Part of a small language model's weights.
Size: width 768, MLP 2048 SwiGLU.
Architecture: RMSNorm before each block, learned positions, no biases in attention or MLP, untied embeddings.
Training: a variant of SOAP for these matrices, 711M tokens, 5423 steps.
Each number is 500 + 25 x the weight over its row's rms, rounded and kept within 0 to 999. Layers, rows and columns count from 0. Numbers have three digits each. The size before them is the row's rms in percent of the matrix's.

# o: layer 5 attention output (transposed), 768x768, rms 0.0911, rows 340-383, columns 320-383
# v: layer 5 attention value, 768x768, rms 0.102, rows 341-383, columns 320-383
# q: layer 5 attention query, 768x768, rms 0.0774, rows 384-440, columns 320-383
# k: layer 5 attention key, 768x768, rms 0.0792, rows 384-439, columns 320-383
o340 107:476519506497502520512513521476492526520463494545518513511509503533512510579516524514500530470545549480512503482515467479511470470499553516504478490510453520512471504487526504498521508495509500
v341 116:522483494488500501472500479497493498487510501525537476462493482499483475493525516498490514465530512500501532513475492510483501506476469538515489454500469477509444495502453491522496453520499506
o341 112:494424514480497511457464470508535509495469485529498515522578504542474526479476496525516499479470515484479487494477507481508531526513503488486483567527508479479497524468486515541513529516477486
v342 110:494492521477503510511516488490488500516496499515525481470494513489541504519477519530518454488523538496472541537461515506526500487412489538521491523479467485546545475511491503522542481509445505
o342 107:517511492495521541506480471489553515498494442472485469485450532504480518506515495456522519510496483527517490510512491518496494494558483511516522514507521488526495495458455513473503547463508484
v343 109:486478489510501519552516529487536525480478513515494537468508548525506481529503429475506481502507515513517550535518512475513533506506495530511495523518510514457499541504485459491548511467470503
o343 106:512545536510474511494513482484500493549529501479516465505498475497524528483492540475499498454537442559488504501497484500535443468504525478528515501494483517490519494513477476468477453496496518
v344 106:452459525594472503488541504515505462501480515519549486458516503458498551535527495465516445482495498475521479483448485496508476451530489517484480477501480473460514515498480505493535501485480520
o344 103:505526499538510492535486535516484550542521514484470481514532487476479510478515516546509531471489517549523524498495489536510512513510521539535528509450537515528491556470486476501469508533501516
v345 113:495506514515534511514505516507513541529449467498528546491524520502474479487525522500501457523508442481495475501509555469507516521489493547481553525510482515505496501454505461468503494544559429
o345 109:501454518535504455468513519484441526514521525476452470499485460506503540502553490513530502478464509527516497523454512492525489500499493477504481508475502491504491543506472528484503505492507512
v346 107:483504501476510502519488519488483460504437490494492510505465481497523486512496529491494477481452498512497535477512520506527487476540512546546493510506497499513509504504482535470564558502515527
o346 104:472483521524492516481474485488548503510518506468468503508522483487520425529516498557519533560579531494464483539451491507512500492486507524491499439511533497524533531478487536552469481513521503
v347 111:532515513513513515485502511509515512464487481458501520504497489478496456545492466500533524476480469551494496523519511528538535471480471498511524492487459503516516486460504534486496472496483488
o347 108:485511501522490479500481497524446481486520499532482467495491493505505515513605532531500465520497495486517534491532448521534469502485539465517496480498451528457491496464455478539545523486501479
v348 108:527479448545502482511498470479507513503499483519502483474495482513503522542489511490479529514478505487494505504531525514500479493497483518476496530482497520497470474517489549508532483535486538
o348 104:503497477474485495470534544491533514503508520503505481487520509496512507464497446536479486489482494480486442480491513472515517563568517514535490458513476486480485511493518471491447525469457480
v349 112:487521479514479526492543476528510490495479551504519500503514530479507488504477502523459499473531491516487517510480500499482525512506505501526498511506483521518490488508451466489463526492469486
o349 109:514439481464511486499495484498460469525532460507510454503481496509543453498549525519491515505487514464448454523525460494513528440518491537464513553499525501497494502520494496520493493462521516
v350 110:486530490479483489475496513525517487542473484464497533509490524478556516475443512447543433498488509529487488493500463498463499471506483429457519497518464485495496499450505528490456464505487479
o350 109:501460528510533460532526470496511538514524475501519529549527446475507495475496489517520507527474521529479507478510517541488499499496505526518428484483492465489521534496473499491539516502489532
v351 110:471439531557498481507520504524509478481520468494536511523519524536469485483495482446519519501501491470502504523499459482482533516458470516561447466489475523508510458495471459472502454499503518
o351 106:501531526515490480487496521498537514470487509474498518527507504491521479513489512519557499560515540474509538488487532521511470476488475471499507544462466480495478509471569493515490480478513435
v352 108:506492476505497473540454459538508485487485498474512520502529498497522483523457473470508519540490472531492479457483486492476525500457490472523500487476520508468512508478482493507480516494498473
o352 106:477512481505513532464525419504454493523516484503496526442495496494472509523561499516504508495492512489489479492496512473443488452487524504504476477536499467480499432508489505512493537506523480
v353 106:511478507512451539482523505524518473456519536507490521503514507494496541522556507501546535499491502503529480473491525518503456529541472512523519517466529486483475520448534493495544486478524493
o353 105:474519543399475525495507487467537504496499455509497489518538503491546475502490500501496472493522488522472459498509537432522499486496516440467547519541476529517485486520474507488497478501520481
v354 108:501506484507462541547533492491506508473510518472480494488524524453536451508535483485471517525510534493471492515496491468496515504494521486485500531491475494532518462506536484550581516485464506
o354 106:516483515498494501502539495515473542487482518522527501523519549498511499502499518531519508491509477508522473539477507484509462473504496465500489536547505500515492514541489506494478491541520531
v355 107:521510507490493495476451492439489509480498499560534510485463492498524539493494493492483478480498510503507518557523521537557555544515513485487495514554475491478483511513473509473493462541453497
o355 106:504473487483509492530543499540475504480500468478515476447529534477524500512527475514453469505459476505531500528518512490461456477497477502506449492499450508511500511466480509515513485537491496
v356 106:484504482495492493494509481497514480534482470457474523457468491512461513548483472519466508472460479521511504512507464535509542501452511501561499481534478528508534542590492504488494492512513501
o356 105:464513514508527539473483465509526516498488532491491463502522477474495504481494525502538507483579511486508458531496511506504517513489505497470478500495517473467497504465523496510509490499497523
v357 108:535498497494504541498544506474479473493505542505500544474502513469505509484477484496542514461540490488535484545498478507482499474556501543497517487507521502481502571543474487486451487463538518
o357 105:499530523482540464508469514493494480490469466519522502509451455470525467508503505506474488527478493483485421501508489473490537457483510526505484472474495497500487453453477456473550498483519471
v358 109:528476511495519517527506500468492504515514453529506488517496501493491527507467510510485485526503524509563458488507485505509502531501521565521484510499481508472502503498478512447513514507511452
o358 107:504519478489490477500521530516501491489511496458520531550478473493557501519508499494519480534483515523518522500499514494501484454496483483506508460486516533509479484502533510499474488498544499
v359 110:549508488496491517476490536502452462515483468495504508494496487507501492545488517467476509486559483534473517488509461501492562518515513407499516514501512517520517474531487516461514480451467491
o359 106:464487504497507520529525485521464528488516573530497516516495492502496482488532527464497504563513499507515495507491508519520498493523463521494508462494505501451478511454521453496493534479561526
v360 107:521476519505556496505543500507510534499470504491495515551491464512498483471500458518513458490499537522515492508488503526506519507530505500514535483505493535520513529478453510482463469463483513
o360 105:518529526516501456493466494478492506471531570533482493473493504460539506536519505504483491532530483539489495464509521525490487506475502527518486523474502448495485520493523474458519433459503508
v361 110:524487481499507491525483498517495491446480480510455496522498476462491493503475531449449480506477492502494488490451489521482514486470501522503497445512501487515446512512492477551464494484493495
o361 106:503454490508508475466474482522492554517494498520469495502504512485481470484492510527559525482564492544530491457535509488533491479495516499502537567480505493477537511505514438465502513497478516
v362 108:491521540476528488526479521506494505492464491466480493464513498507530451496489485503480492515452473493530492432518491524489497536502485546514500497474489481507517540492492524513526490486503455
o362 106:494478504475537506509531486466499455510496508499485497493459464509512514526545482483485510536484542487494520517540500488478467509480480493500463520495474529498527460464492481514474510515465507
v363 113:475484517515492487516505484516523527518470512500530534489506471509498478520531521497499487500495495513483491516540523506497503499464482491489505493505513509497454489481498515459499497506484466
o363 109:516532573534487509488525469505520469497550502503472491531474492532488488496521444491481491517488520471537455505480484505511528521558482506503464503459494513488534490489494475513509480519510506
v364 108:506538459509484556471487514483487489517549516508465491482522540500499470513504484493578518501514458452462549530520522528539480503482497517487522531502546476525477481508514505504447501440501511
o364 106:509465524462502507537517465513533513480496482536496492481542484495481453492461508512465529536461523556500422529476502488482516501507512473504491485480498529567508489491515506507522528494517474
v365 113:475473501476532504487509545515481523485461489513484521548496487523497498512559506496523526495539508547481506494537513494547517498505505544492501476521493498507499471525539496504478519461504482
o365 109:512549520511492495494463514494490497499539475498497503550462504488531498468494488499509495520477488481468516503490501466508474529485510485501534529514486506492512535445491544499519498541498503
v366 109:503501494506524513462475525467487462496478562482530497536478473523535427513539485500513521469497484525499520505490518495501543502488471504515526485523525498560481476501470451484533515514476518
o366 107:507494507500522496525472495509523500485514468502507533491515511495476526526448522455487525534510552509505526512515472553489518521524484476488564511512490502503456537473517483468474519475507485
v367 107:476459486460497475464478462530527504499491530512503553509490483473540525541488532506498511562542517555495493500521509528496507526488522501552484477470530507509504488513518479523495498533469511
o367 104:485483497483508483516511522487475519489460469477476476502496517510476466471494454514476512513460507511520479518527477422502518503510483494493474520514517536455541531555495542451470527494474506
v368 109:499472524535499497541514520513489537502506485513507478528473516510493481510481472521514513444505483489519497492535511491547483532518528498461527527518549493467474462515534505473551462489482495
o368 106:505534467519507514491478468514547550446534475485507485497510535512508471525505540505536493502484508507500520506432519505510489468522514471478480484523514519497545516483483482493539515537485524
v369 108:489505528473467536479514507532516547511521481482491498534498494490529448464526492502543450495525521462542491510518492546531512507465536511547492497556474505521498449496523489519521471474500527
o369 107:441501496485542514542503510500469488480476501512506503486486466482500495479493536510496513463522499513465481486476476501500473521538518527490554506513532486480501542479501473516477513472509529
v370 113:531476487466525464495471509488473518468533439481494499486499485511454511503435495459511497503489495469502488534473492487500531528551513556493529509496480505507481507491478494517515521502491468
o370 109:503496470514474503476493537526483494507481490503515470505513518480482524476533469539486505466558462527517516516495594453499529499538484469482509421531511522512474478508434489491478475538511493
v371 103:501520470495509490511499516517450530495528474529532552478531479445492555492501516528494504503472518510476543506527537528505508517455450455483520501481517524487515531525431421485490511461517538
o371 103:495517513450469488506525477483555512515515515508500524511467479524492494466465496504466491497535473505520455487536463454524528512479480529491507500513511502530452513508503514518499508540525516
v372 116:512522522515503476502493508497460490498505435526495516515502527498488475509517510474523485545511498467469508537518532457473428515509520450551490547495477457520485458508504525473482480478542538
o372 110:522532512486464519488540495575503498495505524518497483545440508507487502505528505554506440478495495529503505484479503493538476481475489506517541474516519502505498555482565523516533508515458515
v373 107:511506502477497471503542460485544463487505483488503469486490524487521485453471509467482502463525530506495495513491513529509454467523474478529515546497502494515508493515497479450447520461484468
o373 104:506493516517528529508498469501488501498509522515509516487511503522521507501467493503538511526509520539504537506500534494486512499495515531523504479470502514511502479486522514485553502492514477
v374 112:466519491532494493532544560501498549595534526517496510507518471517524504520521495498494511448542508504481504504517499465448462489499475514488521469519519502519514510499527461553551531552447487
o374 107:508488481501488531482474458492514490468513491511500505484510489540491462467478512487489472491537508510506442449504485553491522498547507490539483495494533502469497531511519485484498530469503521
v375 107:499473487488502504456536483515514492476515489540500481533501506505523417480510487529492470515554522522507484499477496476470528470512483481507509476514520484497543508479482457500471532446483540
o375 105:522523520515512498462479486524519506537527508497498472495481496501491555479523506502539447516503478484471494498473466455484520516463478485546500536497504496455477505483483502531528489542441500
v376 113:518506495480513481483485511479504487501537500505491508497522506480457511494461582515487530507481538523522500514503491475476519476503470517532517523529501466483507525510514499506464520482511486
o376 107:519509529468484532484526500516475515496495486487480486497469483469496511499526489525545508512508508480463485507516479512480492480539547526488473507512505515537528496515498529491519451495495466
v377 107:507479479517436512443461506484496470503464527509492445495540535522542461443504466555467478528508524495504505527493541471549557512495529460552525546528501508499494475490487466510437468493472485
o377 105:480497499497532498506513474524500559526462549506489477495509471443494511526460469537526510502494502502487485497498476488521481506508495508504491472527514469518456534492502500509493473507483473
v378 108:509487517496518468504524464514457496478503527525467483469516499476487425497560477485457484489530484500530516513526534452493459513470488459494504501529491489509482487475516527495538468492478521
o378 105:513504514500491530521505458494460532492498491520516465504473503500474484520450521501533511509504543545498513507478506490521536493514548503486486569519522510488484491552470505442496533489525493
v379 109:480512529502502498471504524498505513552460484433474496545488496510497455522475503476508481517490529540494496499515539464515519504512502504505511507487465517489523512496495528477510517481510505
o379 106:470486523520514472558510490474568472487513476520493432519485538491526483537527467503510510497472485412494542493524486487515489510508528546494520490529495483458476510496534474445510431475474522
v380 108:505530508505512508527508510505488545487495530539491514480497578517479452520496517540536542489490513482479494522466460479522480495477482488553522532490477523466525490524502497519541469492486487
o380 106:499519531499484491486491494476529490521510463547469505492487477540469484535460537522453483530494522481513491489551517510487543530522532467463544504469481469499482527504489504516488523506480495
v381 106:507494466494544498503447515480520555481524511486504533510481496514462513512484486477492495468530498465524514505486484509508487497441512532484536509543507471499499533488504512498502512464552515
o381 105:510490500521493486495514477558502460510492495521505513505522508475505457444512500513470458571496518514521473533501485477499480530512512491485503499489483542524489467507486507520499501474513463
v382 111:510470495494485420491499470499492529479506469473486511511482475479510464522461463481508490497501500537523460494538504490474473496517506533452495504521452503498489525495484568485490497516500492
o382 110:469519524468504503520496512510525462543540470544523509475521526481513497471510487484533497497465518495495530489487540482473497464508545505506514535540490514451503510508541541477520517470483531
v383 109:469496463492515539484504458499536548490511465547508525528507497506532463471532510455473495492518474568538503481513477530549492511542504467536513499481487476509466502487488463520526472492512496
o383 104:501512520502487446472518544516516463495471484500508499492525492489497499547492488547543520493527509458461475500490488462471512485484482518479483560513524533490503542479494495522485467541497467
q384 096:474548473473476525458473482493513486499492503482519491479494498505463501501501494476511553522539498465502506534537503531453493463497552478468504529489516485524510509496505496530496508473453465
k384 093:504534488476472439484506507525520453509481519529492495500512467535513532495464535497494483482460494486535517546539534530510501486479509471540515446483521467533472500505496499506497454536537483
q385 098:503514513475502527491450515518507516518496502481473493499515497466490530494512484464489513503488532481504508478496510479497522521470526511522507498483486493516516527519464505482467507525473494
k385 094:475496503530497476489505497484511503486491477524523531541510482509521474505450498520508496537524492481524535490493492482482457419523480545492548501533530506529528492507473523518498491512479525
q386 100:503494501502546509486495480474483461511532489486481497509525499497523445523504494547516503499524502497515522489478544468547514494497466541554521474482523466532516481530530545522532492498520474
k386 099:532502462502516463476518489488501467539511527577470461463516485464487487484497496558498510486533468505514509489508527531520519505477515536495533486518508463460487547516488505501511461485518491
q387 101:480537464499460517508490465531549482527501539522474489502502504536515498480485523514474539500485446492489540481464523490509509494548541516474524511541479464501523519510516481517469505510472486
k387 097:486533483502487565473502521493503497499490511513523510512498575482520497506475515478476523529473467498505449520501488453547547493494519483524475500528494466490504462513522536472522504504467534
q388 095:488505498434486493494528501523481539459533495543455508476534484510509511493482529473496502502522478487511495508521520519541516525448460450488519526486487496501489497509472538461506497497527505
k388 098:541523512495532553471448533500506496503514513503503493487483487529519533479492498488530509459494483498499523553483458490491450535507480465496514487490504502537530495492511471476456495536489481
q389 097:497430450481470497525509485480509508446476528469521457470448469457558536512506524454492486526494506496494446516527497484499514497485555481529501481498444496506494530509492537447526488498521499
k389 092:486502479507506510489496480583551467536495479566473457464499492478507469469519471472532534516518517530507500510554506539481493541485528473527489497470503485487505470530483479483509512503490543
q390 098:547474462490517507537462496540501576517486525539511495519519451472439528458479530497531480479519537471507479501490511518533493508490505485481527471489457480503486500465487494516507520512503496
k390 096:508504458528546501502499521524512524531452495483539476534513492482527509495472479463504503465483533494503514467518488538447519515510490526495550515487515523517490493516475490511507519459510504
q391 096:494551498500450505506481468529514470529528511502456535539513540530475478481508506438486490492499491516497508480509520530516527526518543536502507489460467499489504439488530471493516525464495539
k391 096:504529514459514483461466486487564490482503518516529484509455496489524532470481478499516483489514493500520501493511499497509515552483496512477478505517499488510467489509481511505476478482494440
q392 095:502512506470496519467472503535473488490481511517488503475498492461481488485520516500548586495501490500518517519507584477519505438512480457513506501499525469527526505452499512480472493501541497
k392 092:505544492547529499518517451499522517508497466480510479461515461476549492470469471503475530549502536494488508499498524490457567521499491529533493486495527485513520524524503533519473539480496523
q393 098:472519496488495518482480468517506508493467460527423493520529504525501471474511465474502516525492471510470461512459510476514517509535528485526474525489485513481524479486523508498510502492508475
k393 092:509504465469464505490490507478463468482530479484504495553540508460447515514479519522515516509537492486520515533490528489523488524472529545567509490478532497510505480497523460503494476539523512
q394 094:486468498519516491480530514507505480466480501527496540471515501546477468476462547480454514455468518483488494501486482542500519495463508497499495458467514516503508473547524478484506504489504497
k394 093:486509550498475454498495531490483529490472503489496494541548486488492472506508540454508535525454502491498534514483458457495464490465517509492426536513508516449534514498493472474511465490431507
q395 097:522473508529502500475545492470527506490501497486528511515468501522499532491537466499515502486524521496500507506494473530480501520500492527499541511520513465502514519457502499463469495476453477
k395 101:484511501503475486505509475513492483481514470542478480515510484555505489460528466462497474509486478546435470513502519516526498516522484518498532462507499500506512499472476509539503501466483476
q396 094:468446520509485495520529527498483477476473515468513503486549495473510433523479501538488534481538531494524498480523530541485488492507523536519537530506454529494509503517500484513488489485487437
k396 097:484515452524451480498468536507495568519493464445525504481500509498467492439510479476508500506475487533471472451498495553491503507481562507478491431464516491492509551514503514522543514472537527
q397 095:471476516506494485535472497462458499488529501486487541445512508498504502489492470467520459463495452452470483468521561493488497474473473442479464473517527527469493501497493481506487529541478520
k397 093:462474518501506475508484481533467508490497487472492510528479503480492480505503520487490505486515494482525487487486531490490516521502489502459526490526476509518446495510519555504495530472501502
q398 101:525555509459527498487517497488503484511450507506527476461491531475492500518497471493477517552491523474521460492471552516474490550485447487499482479550496474501497502465513471528462567510545540
k398 099:508546500471568512511489535482551468478513532510547492503464483485481504516461478523502520541495457477502520515497512500478480529483483452505470488494432493512512504523500516514470521445493494
q399 097:490498557493468504469512504522510514481495487448515462499522492533480483513525504514490497518497524495477538474499534511530518488502512489480454567474498542499504518542500568500465541515441552
k399 099:567486530484480468507518483522535549501463507469500521517521496484462522510492517517508453497497489504528503494538519497478497475499518477522485479488489483490509500511460487469500494505492532
q400 096:510478498484511496562491500548460538530483496448490512539497510472523494501491482518487513542467482470482520477504529532522511489561541497486500485501539504510500542483481451519487465503479501
k400 091:479436531483512486479503488507433487503548514437471492501473506440534489546548494531527499492498511509552529505532523518566491509537490489548513463459527508506479494486490502483487525494498540
q401 101:511521452523521505502502503490523520473509492495545481471567550462467499493505541522536498470536470525528460537549518537494523497499497468504543490501496553500489482448490494471492532508483518
k401 097:519503429505473477498506493493522471486483491489485496482498502532535530484475508529535498461532497525534479497469455481498513488447522515477493495453506514478518539511508506475513490505521528
q402 097:469530511506472497495488487476513543516531507520502510502521491533516502519510504495512436549514485468509472483491447432478481472494471508485488522492478543498465480497478528504441530484500539
k402 092:487500533504512520492462511522458550495463518484490512532527518517482545518500506558476446507526519485492512512504506481444530493526478517485486464465486531517558519506509521467482469500477503
q403 092:505508502533561507475484458474543471496478486464510512464523498510517506469513464501507473502471498492459519491497467517552514503500507498506484514509483493514482491514470495494494487508487483
k403 094:454487457482500549514501511513533476495486516491511480491483507515526505466487451489464504548482505522524475470478520528489538492475454512498518558466497522488496499483499519576473518534485496
q404 098:506503500491562501509536529487488524493487488497515485423484468498522471527462480483532495501487507507531488500504525501506496518490500474510486534509485503497480487530528492481532473496497422
k404 095:427481469485517525515502465511509469503478554475507472489517451530480497514492507484495413506434478468518511508511507498506471546529482510510464546526470476490476512482524549503452474455508479
q405 094:532452472489478546495462461545536493477508514552489498504497497507567474507492515515503481503479498487463499535489504519486479521502482466474470513541511510474487497506540518480504511505500509
k405 092:472524520509522492539522504485519502524473514492510505498506536505515550444515523500537487536514474540467501536484493489507460537487474512540503497522503471507480538516488514497525466513483479
q406 098:510503502495437482470507488491497498466520482497466442465507500503482485487464551551503516477527495501519528496481496507447470512486516519492527516501487494499503481498509522493510559495506483
k406 095:505498499470502480477522466481472511542488479525497502455453461501517505448489526490511547467450504500496525521494554508481533522434497488507545494494492504487490527524509516511548528520506499
q407 100:480476496486532473490462468484505523495507506482504509483488491523485470466469484446530496537493502475506558513459535495511468490552475516460529449482538485474496512513480496520446493495463461
k407 096:518497479497488516515482520464511523465478445471474473516468504484463496444469522482524515524448479487513506518522511484531500542486472478509490459485499537482524543470512490517471502483510521
q408 097:493486509481482487517490498467491473476486497483535523544509487486500444518483500531562483476520494526523487484469490473477486499492536524467514566472511512492512483509502496456471526487513514
k408 093:503472513507511478471517524499515511470509496504523435508500456532468514481486516507510469518485531511464470500528472494491455481479505463443509549446520506535494511507460440558496500533458514
q409 098:498514499511505534499442542497507494457538534508505543476472520520524473536485491499501478524504527549503548455526459517490521478490496526503529535468509489454480508476509521494483508452486462
k409 096:522510512504490531483437505501485476491463484449524484502477507552503535476488468468507500513479529519508529451551489485485520498527492479539541483545532477484474547449467456454509545520478510
q410 095:468469452479507536483495453512510499490490458505486455530469449515490489458524545451498502477550492478570500508515514506544517519517441477495478550450502493516513528523500547449522481464456505
k410 096:512469501531491491507499469503472502530458479518484485519507504519495483481548539544510525488538506477503475554509456484507539496506440589488468480465490498532473514506473501536464500498485474
q411 096:502506507469521502453515503494484561498545506514459510506493495512487499501479471494574477505504511500491507529506537544517518515516465506539480499481448498490538501469488524519509481513497507
k411 098:508515492520527506488508497502514560510539484497518541494477516488435496470514509529518485499486487496554482471516483466533509494539543422513495542542467486503505511517514497488524463509463530
q412 095:528462511513496546515504483511522521488485467501484510504455506547529481483470456465518511455429511551488517504463506498484474505519540423497510509491533483501510492505536470482480543474491523
k412 096:497503512513496515580494413418499520524488483490473506483503490533461489533490506520494508488468521527463547496520498476502505463484495496476492496547499466529475487497506520500497493519476474
q413 096:513531521563515438500500498504513465507481495476533501512471509489550490517446502484511474544531508488479536479515488488526447532517479505512491466533553505436490512545550478476510518449525500
k413 094:533537497530490476531525469516498461495464477529493480523492538500504452495455511513503461519510484473523509528513539473538465517479544515463498479503496482469520520533518498498515472449511492
q414 099:499518479491524466536530513527480497507522491484485514485455488535499522493482489492467527494544518497482501504529490488516510474502493518497491477503508528480506484500498459467480479493475502
k414 099:460519493477476508482569508538469468532489474494477519485521506534476511510488475487507545517519505502478504500494532543550506508548512509518549547506509489466499488496479470459443500509511479
q415 098:531489490482534540497512521561498492523511535509513463496491547492496476509487492482502501476544499489506463463495467500563518466489525547489470505503494565528519488546517538443527498505509506
k415 101:506465496490516529502498508495544471478487476498516521515483515478512535495493471524514464524502509487497478428487475499537506527453522514493488536481522542501507541477511548471491484533502476
q416 094:448545503472465524495496481505497505473526503466493508509486485530507490505495475526462519486457506512462595525502495498507503516474433547502500481517458475467503512489513473477515536507500496
k416 094:473521517483484512482476472483455519541493501509475489513493485468490437488507492464511521509463530467521491527481516431473508486529502525466456537506509522459474495548491507488531510466466473
q417 100:510524510482546513491496525493482520462471515473498513523518504508537520490507512486512470475526506518539486551519463462523482507440509509540501482531492506490505523494459457471519492503503503
k417 095:503487517530485409519513509540501491489482468490513467543495506477486534515487506506505491486500531473518459505511506520503513479501520487497518512504515535494521512505484535519464494510517506
q418 097:485565533493443507529481530496516480516512511486504481503516490465502474499538487502497492471520526509514505517500502482532530528542519454515509523491500512485490527516497435466503522497468491
k418 097:510508498504524479512502488506487496549522501488522519483520498494536495466519487471512499519468473495490489556478543468497516502472495496490513497516471511503509524504492511548546469563512527
q419 095:491491518503472510524493478530471499518510529547531517485478503516527520513468470524477453557506513503485479500462534470498482493498497475509463558522501532515478515528450524492491493524489474
k419 091:484509464552471518512534498471454544515465484512511510502505523527470508523498496520482478481548499548465478539509493540465499528470489487525523483441450528491540511495467528498481526496487495
q420 093:516514518464464486474504518537516525504480511492487490513523543475530539517478510507460536474552507496517508457503514486505530487528485511518513523519512531513468498482531466460525506504482483
k420 094:523521466502456477477537518511507509520467488494530501458530515577531518523466454495488534497519538441484484481493488517477531502494504523519472540479499504448515507467544507491504542482532490
q421 097:541490477491532466522494504511505507516509535509503470506533483508483477508492490468476511463510504493517515508538513500504473485508479518547521494508509511499494494479514506442528492522503502
k421 099:541503558493507521495535514475511503480529533418489499520462478523479466515478553518459518481517493530509468508514535478521474489496482517513465531540515512499520454447490461509477511481523454
q422 096:511475521476501534527522534524478474502480521509503498503489490528461465508520555500491497518469527520513479504495461486485439514499488517532503465466515476499494488482504525508501517489576505
k422 096:487518502494497494522482490508510537470406527459549509486474464482502518550460484523528520513519575548527451515499490472481467514510541502498561517506515477527507497515519518492521484508482477
q423 100:479484504491515451494488516526494501551502495473491512511517540539498535491491519511487532494505465503488537499494499528510551463542471524527482526485473481503496498499525481501499457475532472
k423 094:518465503509479455481503538504501501497533493504496516541513532471492486484473487485497497524521494518493516478554509510548522485493494535517496485483511520483499493463464486467510499482496499
q424 096:459465494470515487505504493491495451496515510490536515510459518496474516523448475480487491449496474531454502495509453497541501511525496497518521475513507503487525492505508477495492486481474485
k424 099:484427483493531532550536484479536514486485506528482497475509493500546513500499497555468524488494526511506485469463436492470507453451523513480513483543519533531498447458522545518515502491485477
q425 093:539525530531485485474481491514461470496503494480497510523494544535498501517483519491482503486492485455472479482510502537539500546519551451488492511534515485478535479492505437517539543481529483
k425 092:499531478490499497494475535513472481509489494495533505491539529483509520555520480486509501510496519458507505488500470510470466475524540421503494457527523512466502479521490487486498497499503485
q426 104:474489525471495476510530505474493533490507475525495503470505449512504525490487516523516518508534497496513516510478513521459486457536491520505512482488526510502496475485509471505447518535505472
k426 097:495496544476480498468512490515480542507444498501476459490446500517470531462527492537496507500519555503517535482518507509478467515468504449526516504514498488459541483548504504481483493501519523
q427 098:482498465530485487537444508483480517503455510493559448518496497489492506500484545492510475506539507448483476480502516519510484554511491497509503565489493477516469520490493492546494447508485482
k427 094:521518553506480463540487484491495539525451543501477523539502490516435495504494535515493522447497513496522497474474521520505474487555508524518455528512429542481499512486537513469523470513499531
q428 103:535544475487490506517465465516504485443486504499517524504491534530517493501510533510474526521506536501497517465457474500510527491508485520545489479498515462536483500482480533513500508481491471
k428 097:502567504498457488497487499514476497466484471523511502476503493518508519496544490488515538476469506483488537546497530489529531494465493526489523458490498482527497464492481499456462505476487516
q429 100:507499510503471483485491535493482520476460436500515511469490526529505525489514534486489511473503483528512512470481507510509499496467513536501493474483492556544477511450518550480514478495488506
k429 102:507515511483486557477478515487513520461494475458516481507491548459478524463498523546525503516494474502472535471502463542524471486519518429495517511521524486554484512528497479527546543473506460
q430 096:487531510524501471520532512531498495498473461467545504505463489453499493463499494494527488495490504499502527450482512510500483478469495538506468514470461469484474485494487521498446519499524489
k430 097:520488504513507499492504494525495476516530545473515488569500494471499471470526533460453474497478476496530519481517503482496497516457506557506511532473489518521479475501502488497480459511515536
q431 097:502504493532475435490499489476527517537502495497450471451527509485489509520542484494486519519512527511482492487496514493481510500507480542527494532488540533494513514465521494485472560498517529
k431 096:491474481512487448490564488536498454527501504529507466497524513510526496466525468554524517516480525544519493488519485466509490489529503490530525516518508480519511500482507506490503550487508490
q432 093:484497479531508501523517536548504453502526468531462432522482501491502478494497538524507475515497470526516509449485480494521490473503462474519521465467539505472507466507528503486509480511523464
k432 091:499506502494484477515530498516500475495563501517513499496462486496506510446517475506488503500505507485561474473490552476537504550484463417470494481492516478500471516476512527465494438499498483
q433 097:522519499517546528534473538491501503485524503482531497505499489491511496502529516482532490528473461527532494495500449516499503499493485470511525470494510497540529541500490530516529566472453482
k433 096:510480542463517575449516463496486494533506489537494478516506491503486505482504520480548498502465520481483461495474469544471507535514468483483537549458464497475516535502492536548541500474482527
q434 098:525485449522491468506486490451448498547522511537475467449507460537483517498483441514492517486513542485522498495490489530527519471487482558500522502471537447525492556520515526492491531504496482
k434 094:522500519516500507497508541523448519535443533500550457470522451510494486467516477478508505501496485538463466515476499502501491487418468478509500547496508528505532511495490516480523507499518521
q435 098:518483503501455532510514493499505508469534509483500495454487531489506509493487528467505491509463470488447495558501521476526521531486471542497483507485511469479503526486471522495529471519501487
k435 096:539479479506500530510492518489524525543503516490474494501531501533511508502463541519468464494468538561483496532489518517479499542518537538489488505513510500546503487480496459479492540533510518
q436 095:525472514532461504455510483522507523535503491470482519519477498501481527523475437504489507504495524518498489508512477536505498510508503487531478509493524471528499495495469532503468451420457481
k436 096:508536531561504494498461517507503530521474534538527472516492526537447463511550475554467526506469496508482557493504517475484508470511514488500463516476500490515544522501477550506537431510494532
q437 095:535488471505509552510492518499500535527484509473483545476523537497527505470480506515522507534519501526515490541478499474525535475526492504511492522496541547494448476449494484508550519556493479
k437 093:488549467497445496561484549531488564501472525544528516507466471513462528474510504528494461500536534497549522458454497499523504499527507485546518489537513523501469451528527490501477491498499508
q438 098:526490498483477498537511481501500539473517502506472465540512499485517509503501474475516530455521525505491501504522502490489482521479518498486501471486487483479490497475462502499499498501489497
k438 097:494526497499490492538487503479474519506479515561509464541523451502489467549489523519515505482508433492499497529504522505472522503530518453494509537474565537478521529454498534455535546482496481
q439 095:506540489531487507491458496525473465511530500464468470517489497508504537497497459529498509549512509506500529524546546500532523530494500528480489484463508485492487536524492468448518463486523492
k439 092:541536495467518485476445483490494474512513519499446436497503549530507533504529501530506531441504563475530517477535516515528478498471498519472511509445528492534493509498510495505496460505490455
q440 098:505511488506484519463547512482510519509495483516470519479536459507500479535505530518509459482499529468523509523541473476551483502491480522494504521541503494428513476479491462486508421452476532